From a checkpoint of a small transformer trained on Wikipedia.
Architecture: LayerNorm before each block, tied embeddings, attention and MLP in parallel.
Each number is 500 + 40 x the weight over its row's rms, rounded and kept within 0 to 999. Layers, rows and columns count from 0. Numbers have three digits each. The size before them is the row's rms in percent of the matrix's.

# up: layer 2 MLP up, 1280x160, rms 0.308, rows 518-599, columns 80-159
# down: layer 2 MLP down (transposed), 1280x160, rms 0.0912, rows 518-598, columns 80-159
up518 087:516575414597533464505552466499474465484485518461519434485444487500497521486501529428607474517471507482486528449527431520442512520540521489489452480477522499446625506471577550494522465458464460508584463467591474521525499490549545462480410509
down518 092:485516467551510511530535536462497443472501484450479472453456471447523530543452508468562475410458468495535501494438468471472472523533534532475442484480478546458561517520592502458583548473497481507589525405552536470517497472459544474485478538
up519 096:522412506527448546479523455537535501541485518475511497512470500531529522549446512511497485447508487558555462534479534533541495455455483553554454493494509468463436475505467490521414521497507459485536468575492457425519511535515478598569451501
down519 096:522499538563491484506484556492516403568462481462499557524549476508496524440521569464480477503510548415568502519605570511456467467479497562464492595470511453509475467509481461528532469491543498465516491521460528497484547520505466402460506448
up520 116:533424531415471497495509525505495495568483489549474540441541436466505545547501463518474582444579513459484455517524487463542534544452501480558506472427481537465558517484508417476498521478500547406482469549477461538438559479437484546437550496
down520 110:463459578457496537527465441484510469478547452541493487435537498485501505524555462520523561484477489414479499527538497507492516473457508494513479476496477506436529489476515464457511536503480457445497420541551427526435592541449489518502552541
up521 081:558493520504510454525490517446510549462528527490528553506538544556425559541536467465433432427454406534454445495422482504531466451439514498550476504532533531542500491504523551470535576488506509506536536465535492388496484503506452483478501452
down521 089:534536473502484538474527482492485549469541479490541572451539549530389527554528495477478484499501531483512453447463488542538470465470459569506501538493509499543493531485488597519586549511425561523514511455481587471506486456596497434483505485
up522 080:479490541530500520451509488502533494509495558476469504526492523476479474518538495499542464491506449564517467539521410541568561532486507522549474415469482525474491489475491633476447453481514501454521539428443461417480499530429444479533479492
down522 099:473471428528508477505555506573458552545473492469488466521508470544500537547544510429580454523509510510531524543561510405509463522514488431548516479481526523515521495431499482507541482527530442532508448524457533541539544392473473508442503503
up523 111:497501432566523496506604550560455530473503586492494512448535459475556571480506479501573508519484424537482459540500496517429504524495491461577511470497497504521525443450486507522556509557460527527480537514484466545383497551436527504490487499
down523 097:485461414567512492491644579495457555477497520472487468451508466477544532511489489489584472513494411512505432541486504478456494519558500483545540464481499506509514469458497506471563511523491542513481509517475469518385454511428517505534511531
up524 103:531486501454464520392517492474444420514406482573467498467445536510613528546501441440466539474558492465521534474451521491480539458514533514519459528565484399588440495444506522553461511612511534453506551595485563481486527527460478565597512515
down524 090:528479498483415555453580465514500493524453403529448505501446584525577519528587534543500519514567497467496600503520479525512557532527509488478458527507425498538450578525508568532488494527499494480467520428509493461487525467505484532576509486
up525 090:552535462509511470520501557503491466438503470428548517441422489507470481472520539524455495472471486439497539466451527533485545521487487489447509504478503563440530467490531568471546528505516518521515534402480528478542518433512582509440496578
down525 088:413446442462548545481513477443479454478502531486463515559557479532520496453510520553500502545446459514427466603516570497514490475547513486519497484524523430581490495526516544478482419514490514513555493484444454460528458519522519554423431436
up526 091:519464464554484484454510543463498484543487499504572501434436562520491497495510530476499536438526468582484499495486542471582486497526497453522451486476591441532386504513515499551551460534552472457443447547530541433514482507532510483571477488
down526 109:512587506548530488483547494512496516504471437470461485595460503570490548517546466525449488452470520489498453473497453516560481467592545530517476516541471543540513558496477572493511447468524511524536423540488479494550458533598505503529500514
up527 084:468535480472465503568495493505503499502580432492478482584531523544571515526497501508458327428449475507562529478518530451503577464500532519419495530474469460503523490410418517540447452518576506518518500428505503547464483473558548454497515542
down527 086:487532476508583499451529450540532500564506504469477476554528515475488540533497556503478503491426493523480478553472465531439515477453509524465491496466523502481469481449525420468490460504589488525408511460469480542416484475539501499535648495
up528 090:497458497541565549477431489512487488489503557408521485513546499523521467557524561520562561459507510591485495510497554495487449452435480436405507510497488495486590521531504427550540537514451536440462525488549456474618493473464556487508534472
down528 096:448547464524514445449547475582472502489473531476435445570506454520453538503519571575484470497455486569544486580497544526495452498502456576561461498563481506428447547490491493544546492545506425453445522494493542445604470507495475590441454447
up529 101:564506486514483471489497475545534479496521466512446542525502452482452531493487515552499482488427459437505471494480516462485514468478475475513399500445546565458581525520475543419565423512420572491473515524514545515472502441444512442529493521
down529 101:540550455454505608460567525473523446489444521536494509507532441481455571511477447436510505550422464511475402496538491469495453490559538516481557517533495501451550456560554542498527452517408563506486505481511486560473495410513481485528554539
up530 119:553575496484487519551532433482501523509529533466431502441465477489455546486478547468542503483495517486494586529509517492556477475479441524535511436463469479505572504476439476574441448515506463530533485530523477527545455493522479491465457505
down530 099:514560473502500531516552458460527525508511526478439482441466493485456548477468488472521483440493508479504589516466491467572491482502489492513487431476486495475577528485485487590446470500515487503512489512514474512517466474530470521496476519
up531 097:559575435540496511488547485497480515444534476525435528552490516498445476608490584483497520467519453554422517504504442498542526489527493403505540448470467493520540505506520467573439496447525399463455417465488494472561560493488501496529571438
down531 106:533528467489563528505480465530526555523460441513466445501456495464441472605499578480463478489539483534391561446498491493597513558566503499487529488492496550460488516467565452505484554447535483482485479502465511478570507504445433481507552457
up532 098:456536520535529528442476481515587555459455559446496500420503612503524583456528513485547505525541518511544519554493473532550514504432453485495486483527482493518542431499464503540537499527617439496473418470488487462499487458538519489503550486
down532 107:430517550550534426483456502434615510441394550539483456447482572490525555514542528472546452484508515502530500462572496575561469468525517522535453546533498457479467543533521566540553511503576523542459465528485489485501513472493564524466493477
up533 132:509432454534469484485452523530516492505435496496542457398335554522510551510505459532524501499477528534539537536436531522481507507481456463485490487462486515501544459525444566519461544548453528552571527594540489545482447513492581521501516517
down533 116:500409445531518509476498533491518497482450457487527459416397528536501559516511485522542480443490479501514534574381519508506526529463478455496496482505523538506527502516488536511461533572476545500560496551518486532447448493456559498509503513
up534 124:485547487558564575485446493504551451503423526520476494526427403555445503492491511479459488476538491511484508531509470496515509530452413581480559477459459541540495514599379475499495514519562502413496439501475519495484543467509532547480516514
down534 109:482522468545548554469474486459566482516437530502467498515426423538458511492481479474469462467548483510462502561481485480519528550474443552494530459458478564516502516598423484512505527500549499408504426513459474512478484452506540523514528530
up535 085:490426479426595548539457520466583569521520487500567473496611475526445500479503541553508446524510501502496490527477468534491486515490577468482494435478419508473439434510495524450474501483515519528491537492500473503488516513485444502548538429
down535 091:482455418497569628482511573508542508507516471485548422482559460491479477484489479537489468484529465488500434565438508454517512501461519487481573410498473513489486449511498545464485478459538507545471470498520457534438485491456442545546549552
up536 100:500509533529560447549496455492533473487497527525430451499493490507527546464502596466576498488523484620479525521488569494502439594507527541437545441534483482448514524509486540471471499510494512520554466451541501507531445519487524457511483460
down536 105:465539512537522530496556505504491544516492486494479475486463488536540492495595593483466470434465483551474471505462489485549507503501561474475530548505542494520532461477520503513523537439438513558506507485457545507474512506490458428561432493
up537 109:496534486541518480510594452488548558470547536470374517434529495457545559401460489476551513465458459501526468507475456476453504571475536471557482548517478508540517477435573558461515503523491449510505550462447523579483452518530445444503454509
down537 100:478531458543514516484534470476460554491524523490425509435496483480550575418410426469524449447420465459589472530455486468467507544549561448500531517531515537560532473481599540483553531549446462529499511466425531551487462474499458452490492544
up538 101:515476562424556495476515462519494543542490489509514477515505549460508469452513574505523575512526461471454450511504549479493472556517497394463480549568506478558454544479578520487439503481524533591530490470461453460509537486541467492484541530
down538 097:495483584539493567544501469503481461471479479483540519520497471522512513422533629496534500491564536528503476552573531521510478483507451501498552547494427409538530574532461528481466433522511504459583513500561449464527489454488461515479458505
up539 108:505422475594551484575457516506556516540507502490523426556490495493461450503529496522460499420470525557517524502472523431471526486503525416512542551469486494477465451471535578376482558552452551476558534467473497526543581500559506533491552508
down539 100:493450553491533494543513420482609562554490577475506411539494560438453484464561463514483497493516535563551558463504506471479523477523493386482535548435506436482519376522489521523511496477472572533532554513444539474508548457492529539536527550
up540 093:526440531455418478491537532475525606462492658576480493433505514471537521451515521507466473518586446471456505522500470435444477504513422518424488523463524482490497527559508451480529514480533481469522482494512531583447507539517468505555570530
down540 092:460485481457406486541496488494562557497475573492462452522505493442521553488545555570535481492564427525449488511544464485450539480478451488442540567445535454462515558539464425485544494462499476503518486480509518521552489483522497536513573510
up541 098:505497530542395478449531406501485502525496481508528492482400556476491488513497573504497541514565458482573512461466529445501503501483533502478518532511593494485560468495551512462537554515528451513486458402515477524496457476571480470554424471
down541 101:489487532503476484532484446512484491536495485504486501467431522466542528491430533523490537505587513519551516458512494446506500487530512459479512466551604498452543492503533515470554539503462489514514449438561541585454505513531492522542510462
up542 090:512586505526552444496476538561413568489476558571511525526476504455538513542463410443550462526479464575536501530499499466547534463486470498500467450549460421485574504523480487421405536473486513510512543519542568532552527489506491457555467453
down542 093:507522477483519481458497546502423525520489582511472522561476533429503469492523495491462466512522463511554531540461543483540579465535493468448464519460469418498510430521496458479408548444516515503512514512570539516562489545458467477545446498
up543 103:547581489441525494607516497525526558494493543501423491503469493512496544465434500439533521485509512491477473459467506518509553534506587453508431417492436503481487492487546570485583465416516478539504496510496561523496484519460495515585522472
down543 105:494530483518513515543575550475510577480474506455465500474470495533511530515401471458476483465502477453533448569489527487477535536496571442496444409508452537499436500502517523490565510418472469505488525471476579520509457474424483451549552548
up544 088:494532493456578550523541460480484520490515514426524487602478537444458528527496582455564495466534451515530457512547489486488512527494520469477448435504545490484514423481652517511472468569470475458465477481475515514555564478593504515579489496
down544 104:419471500489508562460516460471497520503556465432488406518524480405514564515496501493510480439522435471509432461474509495541508564501551482436455428477501518503501498553565465523538509518515558482522504428458478473498498446515514491512497476
up545 125:526524522551466463446492569423549486554452481509518541520567429475565504557486548579456452525463501482549494550468510504518448546491513534546525487506531506488484454492409497537501520475470486517542441510441483477543556488468543493521544501
down545 112:501492539515451473473483501477454501538595502471548514523551442501505504541503501599467516487439517455533590557487513504550444527543541511545527510489488489492502479489418500521461530504475461527516484536415490540507517472507555464537587491
up546 098:555421450478474480583505504454508545401543507516522486418475522499520505500534473466508550446535502468574484449488471471514558534461501513570525516497508485505541528469508518494582512540473437528498527552470578525513453455483522503487541570
down546 102:523459443462416463531506422506472528430509552528452501468442508517515468464533501464518467500517488530484491438523482487502542492434539566547460488491482500524549526512514547506588493468484444497524498456469432449527509492494574551538514526
up547 085:479540533498479441507495471462538475503482442570487529556555424556517482567574468483450479477553502445495560526490513521538528473446524527507510515458479542500483484538445495485488367499538528484480506436547519390482441496443438515537475482
down547 097:457496478554451543489530484383518522477487419482473517526499456501547530557485420502474442456525466466548472544449516518525488528537546492494490518465496532525457503511460492500514526473513477471467531442491498431479475475458480522528515533
up548 096:530495512479481531516530451463495536520449471520509556448476478514586523511454503517461510525620441493593501521486517565550459438394488471466560429467476494531547583504557477541446542566572500544486473495509498515431463504523533515521479498
down548 100:494435451532518508471531503416471513507432536491537432491474474553512550542411494496478455498527407490560505505548439494462471513454470477507513442484501509492486549496533513536492492472560497587480546469598451532444448589542508551496481498
up549 098:530544464541475484510456477484583534545411484518506534467489452484452520489519491552543523446482453457472483505568482465452538531502487551491514410419518514546541485556530513449452478462432558472480548487550546518497539515431544454453465516
down549 105:508435479517539491509464568518510471434501474531470438564530502473544485470481457549564460482498531576521440423451481506481466493422541440440436483457592530457564483535474457486496462447553508470484441464491540541486471528500492580472521436
up550 094:516497502523482491514513524572474517500485451533442428445468474476496547481508461533524494510475556484486447504510546420434524500491531505480491591547561457528507535493536470509503490467507507511515553472471536495536497479556510480476537507
down550 091:517483476590483474493542526486504514507506484570503494481513525432523498516433467479521484471470439493531442530482532430523484534487507537470512551498483470534378523501530471568468509477463541516522553472488570561494490408533507457512596503
up551 113:508469469513549459529490502533443502575479445492474498513546467532454550498512491500522492509495505479484540519476514491505570442563447491525518505478477522553590489446510447573454490531489531490473528454486494551577493451526482484533514520
down551 100:486452426535578463534546539524471535535491469489478485478513475518499536538449454481543472483487486478475486546423547445524574484538476468508515461496500525519595491428505484556466483516506552461477504484463492534562475489514483508571500529
up552 121:479477488539425579520508479480528506492476482535488491465459581526568443552504542437446511474464474380509550471424518522487531496474507455535505524467508462494483495446520462501451512594506498544481506529534592490535521494497475603519486491
down552 119:535536487491449547490535425491497472463428418487483431512536507475533465568576534520514527535595447485506519544508567433513536483471478470464574470462490471530405503523526468441520516540508444474407481497558570582541500481524466538526480531
up553 101:507483506552510446483442522542506517413508531571518474438508576542524488541552509512543438451398507582535507431489517482501533546531483547560455480453474509504507496521578489456407433534498477446503543470522499519570422499397488415528557479
down553 096:499497526539452452490380470527477531433494533522485473454602542559506501522494469504510536487412506511572510479531492468450505539555486527554440472419505527454535454524571472526466408498511416443472538542479532517547444517466503497525534535
up554 123:540543407553497592500529529511516506429521564496473524490506458501516500409537516483549473491522481494482439491516491526463478519545488472509494460525493482509511558499488445516506522607538419500485485483499553527481500518476478531513471458
down554 109:521534431574509557476555521498496529435504536513473511503479477474519492437531505474591470473548447497462436521501482491485471544563510495501527469543485479505499563483479439540512514574575441490471428498469520510482487483494467520543500471
up555 118:489524589463468365458544485452497486499487384516468545488495532505520530597508459540461547525493529483494530488491507516516561515494558460491497519462556532492449501409515512482482443387475555539480462502472523465560447497503451486482559532
down555 097:438499521488513432440586520467504514486474407495451517484491518511529514596450454543456540499522488471494500535464515481552547539469599415479501496476526511488468511400502546496483462389504552473445474502477521504524458506477428506482541517
up556 089:484483536453443498532476574558536493488521453530476481468430543450513541506532514469441509494555451510442514497433452512436552533505493490479488559527530523491459553469492437446456510509557477493522542488436540522541435521478490435527553540
down556 089:508563561463472469560403554520458498408523515478471498520540536455493481530455548562494556481527536436484473479448523537503546600498514434511537566515546479466463566495528484447467431507523536584493570534514492488510500545518492525497479499
up557 085:472497484523472469500471438548574477512500515564475588566481474456520517481511460497512458539488502488546499539528461528470563510504569463536481416523446461508508454478568582502499402508531512483491532422427525469507385482475470494510478469
down557 099:528450493525460552456555471457502555439533439518511498583467473435502550465471456480517479474499473479546555504527538458479506524579548466524457458505457527523501501426484555592503520466501485536485469522469535448566466507476532518472546430
up558 097:503449446486519601516473467529490565550532418456510494533523517485491432532539506513512474454480491454490500534487555479523517430514526493417430537508567457515458492497482506458517498550492490563498491541520436501496551476551490523526481529
down558 097:448482462540526547496535490461513519538513419450507465500486543430484511501484434508521441436528447491532462552471521461515513523558541437471421503484506513512454493492556501523521510546501450541514544504483493437505541459490440521504523566
up559 117:531478545468516498511550477486478476497514571510473515478470518528469519494437547501549425505537535522565501522474549519485520565468419536456473530518412457549581363508483529546448521526563536459488537410482463545453543498521497400414475491
down559 100:489469490477527499500593488474493501490488547517466488472459512529494520519428532454526402473571524494528490530435513461515511581417442501444479486551461455552564401473493542527433489508539533436459501424510454537435516498476491436449547524
up560 107:514487500499466455531512494562574530523508603518495494436455496510447556481457479519558502468488532523489468566471522469490539526449536492515469415481481510514512466462489533496466443496571532535500579538495517529514424487543550484491517479
down560 098:473438468522490516468565520466518529499486528469486493442471492487459549502447455544541490438499449475506417588472524436499546546441567481511480407481520534504500497475473514519490455475537550514475561542490484540522437454517538486505525508
up561 096:470597473511468495494471467445531514593521489559445489522493514494558550482564446529396498515447480530382434463497480463480451489506501489491500507564493470506468480470470563501601480501484534552565419470489537513501438479583454588467500486
down561 103:530527479420483554485512473506546500474439534449407572467470504516454491443528577476532510504462561537432466495474500469478442509525486506548529526513542574482574544527477486467500452511442498518533448500564524386501481451519497498530496469
up562 080:471582495505489488492508550524521529418533556471434473468521474555485489460494552448558492516485412439475498476541548439523529464455534551488545442567479532518490484496465545507549497530596535539484518593526519482484481517476447503427452504
down562 101:465460493489470532490564452521491471420504486452489421487470486491487546521456523474519468490505455491552469580481524435444535486546524544458534473487541518486492481538520506475505558513511584511496504493420527495496480459515461510472525571
up563 137:493519601490514506482510523479454480504448443476528510486558509588506480534484451496535444514527516507528549546495491524478477492505474502463428478449497492456514495482403542487513517438496539467568502507551458454509469481440522449462469501
down563 107:465492543500551512480551578442483498499452449483522514471529516564524490577456438478533412488530490486502571535482493514507527499518486493450447445435505487428527514461429538503522517457495539459548490490543467446490449454450518485488465518
up564 090:527501460497456568552469527529526507465509391507472483501514475536559448575497449515500494482482491463476486477487556488467484396532520600571447533481455541491506460522550510512421485595536482490594488544533498474541506416558473502518532532
down564 094:535474485554511543480463541560501517504535523536490540458444500586465492497496426411501496509397544515550533499518490504542482506546517594483556524463490467488552501465539477503498522552574448510487534497454487564463518520457497503495500560
up565 131:483526523510429548476516457503519522437484596530514504471508482486569452502457485467501480508469530460543481465480483516521470552501556467485516501450391520499482539473537538486473551510466496455553470484536522490424483545463485518498458463
down565 117:475492505477454514470539497517497551427481578531533499466485497481580433509474485493507475472509523465529490517479483494550492551477581449499540456463421493491480554434529531469485524500488505481543438492540528511407475501456484494507456497
up566 087:480525525495483555494440536524508510482506557501537521482524491540560539551483439501514583527495518563491484545445480436398480463548539528532506493466553452545456540528493473516521515613537534389472496562568490448517483489461536480530455500
down566 090:465581554455522475537499455463525443515497526483522503472451566547522494502539493565425563573523498484499484432583531544512422496550509546527463458553508551468540478564482482482538488540470544492441607457505492567498527556494514503536467459
up567 099:495493487495534506456521444521510469467510446454464559447521499505522504536458540545582444555480457509511500463480480514472478612475448443549561559442599479528435471503448475514552459507468517538523482460520433525496492510521457482507561569
down567 103:517494502499533533464490498447491476501531481488516584463528499527534488505465526500554461513527474590475503507492501492440560537532448515472587585441557503545418534509450555462543504522493514495448492487563406517570459469477474471519515530
up568 088:541424558483487552470519506533518519495552562473481466534517570507512508532459463566433489506534516495574471493464501460589446482509567495509507534427508494533455462528495547507483484504497557526454453483478530506539512521524478447534499505
down568 094:534453500546467504472417502579572466462549528414452462491520471472473487479478485523488506524537395497551423500492486503602532493483497547501469535484472501462469502495487541493517468480491566492498487470521505530515485526521522379511562444
up569 090:484551450475454492462510518556490494513513572499478468429435496478551570437528494488503489518467386450526486507511576472526479520495478546565480522445485517504549459516473554512523559556452520460465499559564511465430391470479495486426475502
down569 107:481508438488455470489523497490494507512538456429461469482440512469508587433512471455559461441487441485563420469481516494501472521536522443488426525509480495484543466507500539466527614517438531477499536473477526423509414426494490524493518511
up570 099:480532527411494421483538463521494575529464591459426524472567437474528534474514498479557497455489458489460459479506517441560585547478572528534474503480504541532496541456488556538510492485518528536469513491481520442487431507554449483424415543
down570 102:411487434481484477542525447457503529514558463426489534517500506456533594450467516507460467437514460469509439465494472397489489526517564481480486469433505562543475484483521512460480551490492495456493523530447537479443474502487455499501534604
up571 109:555522495631477467494518528478513459504497527562491463482489473510522546456498482498572461428523507486539503512402475493476469572541469475543521471502405549576622500499487501519433440530528452504524557455505509512490457444486537453496473495
down571 096:553483465615478504481541554469512492483493496517516468496473459500521557494471410512559461417480487470488501541361481451521485605517504451513489453510458510572573483504506485511429464524540470509509505488491492510519448453463526453529465479
up572 096:546506460542446459519489604542521443449517541535535469487500499499529447404497478485547466486505432500485469474538454483490549505482512515555586499540390549466427499487541552597514452544507516469498522469493506475509473550470504506395487465
down572 106:506508453575466484532489542496505520428537435503506457459459470535561533459500487488542391485516477527529428541500496445516488455579515487537527547533482510487469515557569498522502488510477507444463497457379516479516459457516509495473517486
up573 099:488441500512549487532477524500559547457518553491526500418439536543528539521502554494481508513467519457448455484437588538466519517494585418486468513498469475523509478499593470489507521469503451564488500507515540528447462532609465507482466485
down573 103:472494480484563520515482560454555469433534530481502455446468464502560576530433500520520469480542447490472420553429576495535509548488574456480471496514492531475435523525578445489520519515474481552480522463451523511475497486473429515504476546
up574 096:487529516497511526437517468450516481521516449505413588510454505519617515548479533492434506508548514498523440479481481508537492480500478463472515510483488490569452542512504458518514449581544504464548527549472544468483503487512432473481563486
down574 098:412503453509505553515549503435458489626469505562424512466492494539502535451577568500530505540551433470569467465533456513479489495520474513447496514482519507508432514508517536546571510466453517528515488480465468519620522471564483476513473490
up575 098:479495503513529554492437511472433443513492524469531439515514454544480564502485528393505506446473526456499551506547508504518536411486430509432466520530560516474538489453454534518449535497507496565557542544536499431621494496508571493526454582
down575 097:451469492506531532478484549448477459509493495465510475506499500471495487522470530430512513431468475468464515514471516470528539468485439499443428481544526556487502491443466525520471581485452522523540545520494523444586476475514537503541522582
up576 079:396534457480441499538503505466471472435562469471595457551499569461532481467496512492490495519535474529428496492447428485563534490464428457456547461575514468488550577492459440564526542569456541501535376453512520536481533517504422505441406513
down576 098:472480509490492520553451488474444500502569505546488434506570518490503486517537504488438497505541547500482474496434541529530495487396364518511513453554510507492513545503513466492548509519393558489538476480517492529450500606520477539459421493
up577 105:495482443519551482536430575528520548554485519494473570492495560442443444489515494528518486532551471480527451485434527461551530496499464499581529458547494474540491504493467471495484461558556573494457466509475475523503434514599465554520582474
down577 103:473484404503560429521502604504520547511503471455490540491491523479466493517439468541469455513474442435480428505431487486579533542499513488551521468504536496519517472475514490455518522531537527484424505441481510521539454506514481537517542510
up578 102:520579463486556534522538482514502444499445448567547472548534503508491457522486584574437533538525453495492526501519519479459485545436516469500581464543577552470511497503556456502520566514612457568454415487501477519446471511437477497516493452
down578 104:426549470480491545543515530487574457455467496462505488515484532468521497452467455537513494567518492573541525479564449436454478497549485440503592504553572517469578509481528465450540520494525504501421478445483437506461532431445485528482538465
up579 096:514428490471465502579466615455477502514544523470434505499470503515478492473478527452479510524478466500487520554520486516458441442515506471476461454420511456491538520424484498512533424528487472515542523542432498491471482461527486542526474474
down579 108:474545480494467460476551552485459504530516514527518483525521453504584496456508495455479535517469493488445538585602454484479507461510465435466504453473477507434511541459461458577464478513512484537534446528436512419498537498447561499565488523
up580 105:508547478525511404442442525474459522430504472381517561449499506484454488508523463529473527507479525451486556512470599546534529587479554490492467492548542477502518486484420425536487579455501496474500484439517504521467501464504484498473590500
down580 124:465530476456545524436495428456451436436496420507495498514528452488476525480575544555496474490529533552496444512501529559520504538445466561510503477493427513510500408483574445505498464526478448477463575473521504533496524576559484615548528402
up581 120:504527433504474513424507482490523533537591514527563448484512388548475520499439591523491551495475499534519513485486516425504483551461444528531505457482456546522540403546430531532497558559523588490484534482561441494482484491527540468471511442
down581 096:497484433508511509445561498458504546512556495509552500508460402550477521531419550510486510458497480496512523522431534406531499585460472499517498431492492543502517439504462541533510557534514553433499504493542446512471456489497512458492515457
up582 101:514445528547385559500510512514499431456467461519467463564469458506516507563526461517492493539467467408457516493539492513430459543445485510546551468499543470494532463496469442519502502506475537516523526555476514460529412483499538523587508468
down582 112:492466572517520547499472502436527457491490506545494445566487497504494535483511467490454433505452541453512489548540522461459442527474422461544504535514513416553475492487475470552568458542463428502467545479432507507527464470492567496547481500
up583 118:557496479503512536466581547469544517458489512495487446469479440502438552464498520495550479478477481543534496516542458481466486566540490503460488419443448532498519483488466499518506581510506603503508489608449540512401538545440478490478531516
down583 108:512488465513522534446594586435517521486476496510486439451481466496423520492475517500529472467477501521531489545507478471476492575574498502485520430446477522471540484491493546531511594517512618492484469577472501530427508524430463479478526525
up584 098:526462485512472442550535476541451514573454445601459542460565430504509508523540463458514509485545515447532519500526407500486546521483504464488552441456454555522550514483514527541450427495556516367465474508440501494465545436455519531448537519
down584 095:512480494524494471529497464558458557533499484584435468455553459521497499516506426476576470528488446458559470478563499554496571499527489458520536465446442514500555518519484538450452494509448514432451496547529492416469545464518532499445494516
up585 109:479546529489514519472493511482387463485433460491511494511490538414557485506499488506484430469525536483400467495471472544523510474472503489501521531507565488483478511525481472478556563484534472459544543436460484564479501479470547474559483457
down585 105:498513543484475484500438487504428379500486480517490505547533449454531512441447484490466430467554456415429475473475492511563512480509519492507529548501541517467521506528481448487519594522525521451504562459459528506465475494499502506570444483
up586 073:536480497477568478564551575498571448529461495560467456481498460550516502470470450520535525456506547480405422491453454505456510514477503438513559485481548537503446530516438466537554512548531533456496470482516412511519445493535459497476521451
down586 063:522491549524461534489515576469546469469498450457459490498456472572538527456537461471535517528550501493428468458451484528528525595436509465513524479460445517469498565516441515541544533555456527470506472534511473545542467464472504546522515454
up587 095:523522599504507477510476489379458511443516425488581502517489476469450564560500445525507522496534461510472550430481524425546515575500490571487479524475551493543465496515448519434507527521572522506484500489477527472449557424468428487459504549
down587 094:505515476539540540459437503443469458498439481483455488437473562568490534509567483492478523617525500470439500528548497461520492433474428532482464455495547411576520505538470511448473526462562469516468519602496493500489512478569450496396499530
up588 093:510503548491488464417505456555514519427538487535508490452525578503492576572521481450520472447444458610517459532508457496560512432508503475548533524468472473533464451521543469390538529494561451511547485499443492511602460444516485524477535491
down588 089:483494475462491540530531450619554479493458444502458473450551600542459555540579528494536505457474479485499514547485483512506517481555494470514531501420431481487504467465478519390530517466560513509576549476478421486496437453489498492438579544
up589 087:468519553514481483445483508484471514547524455492486431552501494463495497492480540550452478459477479507446516440517461520505472453459568526415554465526512509500471541468449550454450542506527509565473486523572482539548506445472429567533540461
down589 089:483544544509405474440498475453528549498497499514479471507489535498510450500502553535460475471443504498452491538550478517520468435466537513469570516505505505516554565556500469433506542423486496519499450424493509570532519500487509518476494490
up590 084:516546490449496438534519501550511571553499465525546493435539509467516488475523456552591511472460529533435552441438514433557492510530520499452510430540496521528486536483487515455361540531513500476543536521484499543532413453521517470494491418
down590 087:447468538471492497489514462565477482550494499475510445476469524440494459498488487532534490491503541479501550406496513533492519483538526489451538398553481445424497458456541534454397525460458496529468528416489532491591545525509511536519528467
up591 144:522515471485509554526491504495584523456491528492459495554501503402396446548499515463526459511522516497502521485493504527530493508543554472520465415524355468535470487496517496529476517415521496524499490496509540469502472500506474533521509482
down591 134:500516463497503571504517528487570528453506512527445507525477530390382451564494472475521454467538516494489520510473494516516499540522568463521456417540382459539473465468512498545496530428558499514479498511507513502493471501484444507532527472
up592 104:497464444526487472502460475558452516557523539492449534535490503433487542479584498523519535471545469478473469480540562490501618494494520530549522545606589437511488534465562422481461488591551490445418517472443510493523495493545452513533527482
down592 094:452474418539561519480517501480478513518531524502466508481495496448536512471513462523534478475538449502480422547488545424532602508497574522531499482592567486506520547465540454501445512536531494424444502476444477498504492506536441526544522518
up593 091:501496523470552504564519546499484489489437534463544441507488519498548451485500469510435503553500424568520435459441488493484459566452516505525502497498531468450464490543551530503506518516493543529526443454592447532536595473437578440444500472
down593 083:402491491481538507496500606464480470462476520492526481496481529513509457454558473556479502455467535541509437463484560454438482495491528449558477503547520517377514462471589522538563512525483541531507458530545525529473554469536544568460506554
up594 095:510580499454470524484465484491535581545580515546460543482396516483493477479465577434466499465481430492464459453508495499499425472483435490488487509524415497410495524492517560464520482473472454473558485500497459571509511525509463483485486455
down594 103:474540489456440493516426460516518560533545500571460538409476499521535482527492572418493510474495424435527440453557509490447450482484471483475514482524471517454472576504553541477548521518524506507602476541500455513532542474514467438460438513
up595 098:516470503515521499443488548488507513533451491550518477460471531529520565533524476416491507513357490500523502513513513565457572488465484521549494430428489465441558498433502506512545501526414518523518393434571507548505503502476480534503480487
down595 103:490467497520515548477550499508483497559541447523531471483492513494544544509526550419499510478405496444474507478537483566476535558418463479569499474453530440568518514414519576555548489534454518542450442454559587500489548480501456528435459538
up596 109:492481466565523509537508571520524449467475513501527500473460543516546475453466496517471548502513460567473473490461465475464444519548500541553474564517473468444495536578520492510465529559395471365485392528514476550488561474471580511464466433
down596 092:445491458550496495480475584510513440530470450440530554473483515418544442463539458528478543460553473522465456498450475496533497497523499499529437498530489529484484526515559519513537522591422519365554455539548507592470492504545566525497472474
up597 100:447479476512506528470521452536500523502521489480458454493474443589541561478500531501528471484475514474505529563502555439482517415492506537461450529487553501474451545450457587488512512509544501464502510517567429532556500515590443498489463555
down597 135:423469514490542477516549467476493495479516497472394455444450510493521554494426498476520413492532424458517501491475545463511488487510501452443493470499498562537452522481561548536559516540481529445512562464482474483519498506557417473536534591
up598 087:425555470517474419494556544613468556450522473433523503526477534566516491519516487486525525531468486460495470506448494493491508528498519513528489463505525570476515455553443579446428509537526553573554502515496503453491481531488498464481451518
down598 090:488458494525525474477519449540518521428544467528485365566539514523535495542553485553513463477445486444507491503504525591535437472486510553500470396494462490483535492536447474441480519562478505605522532519506548453508502551403471591461443439
up599 097:598540438558572500527473580541529480531488452465592498544478550505529518511440470457430495512512499463449502489461556502455475546493478499438483521540519550437477493504430560470515496468542508448514481561482531523473531557429550479518572569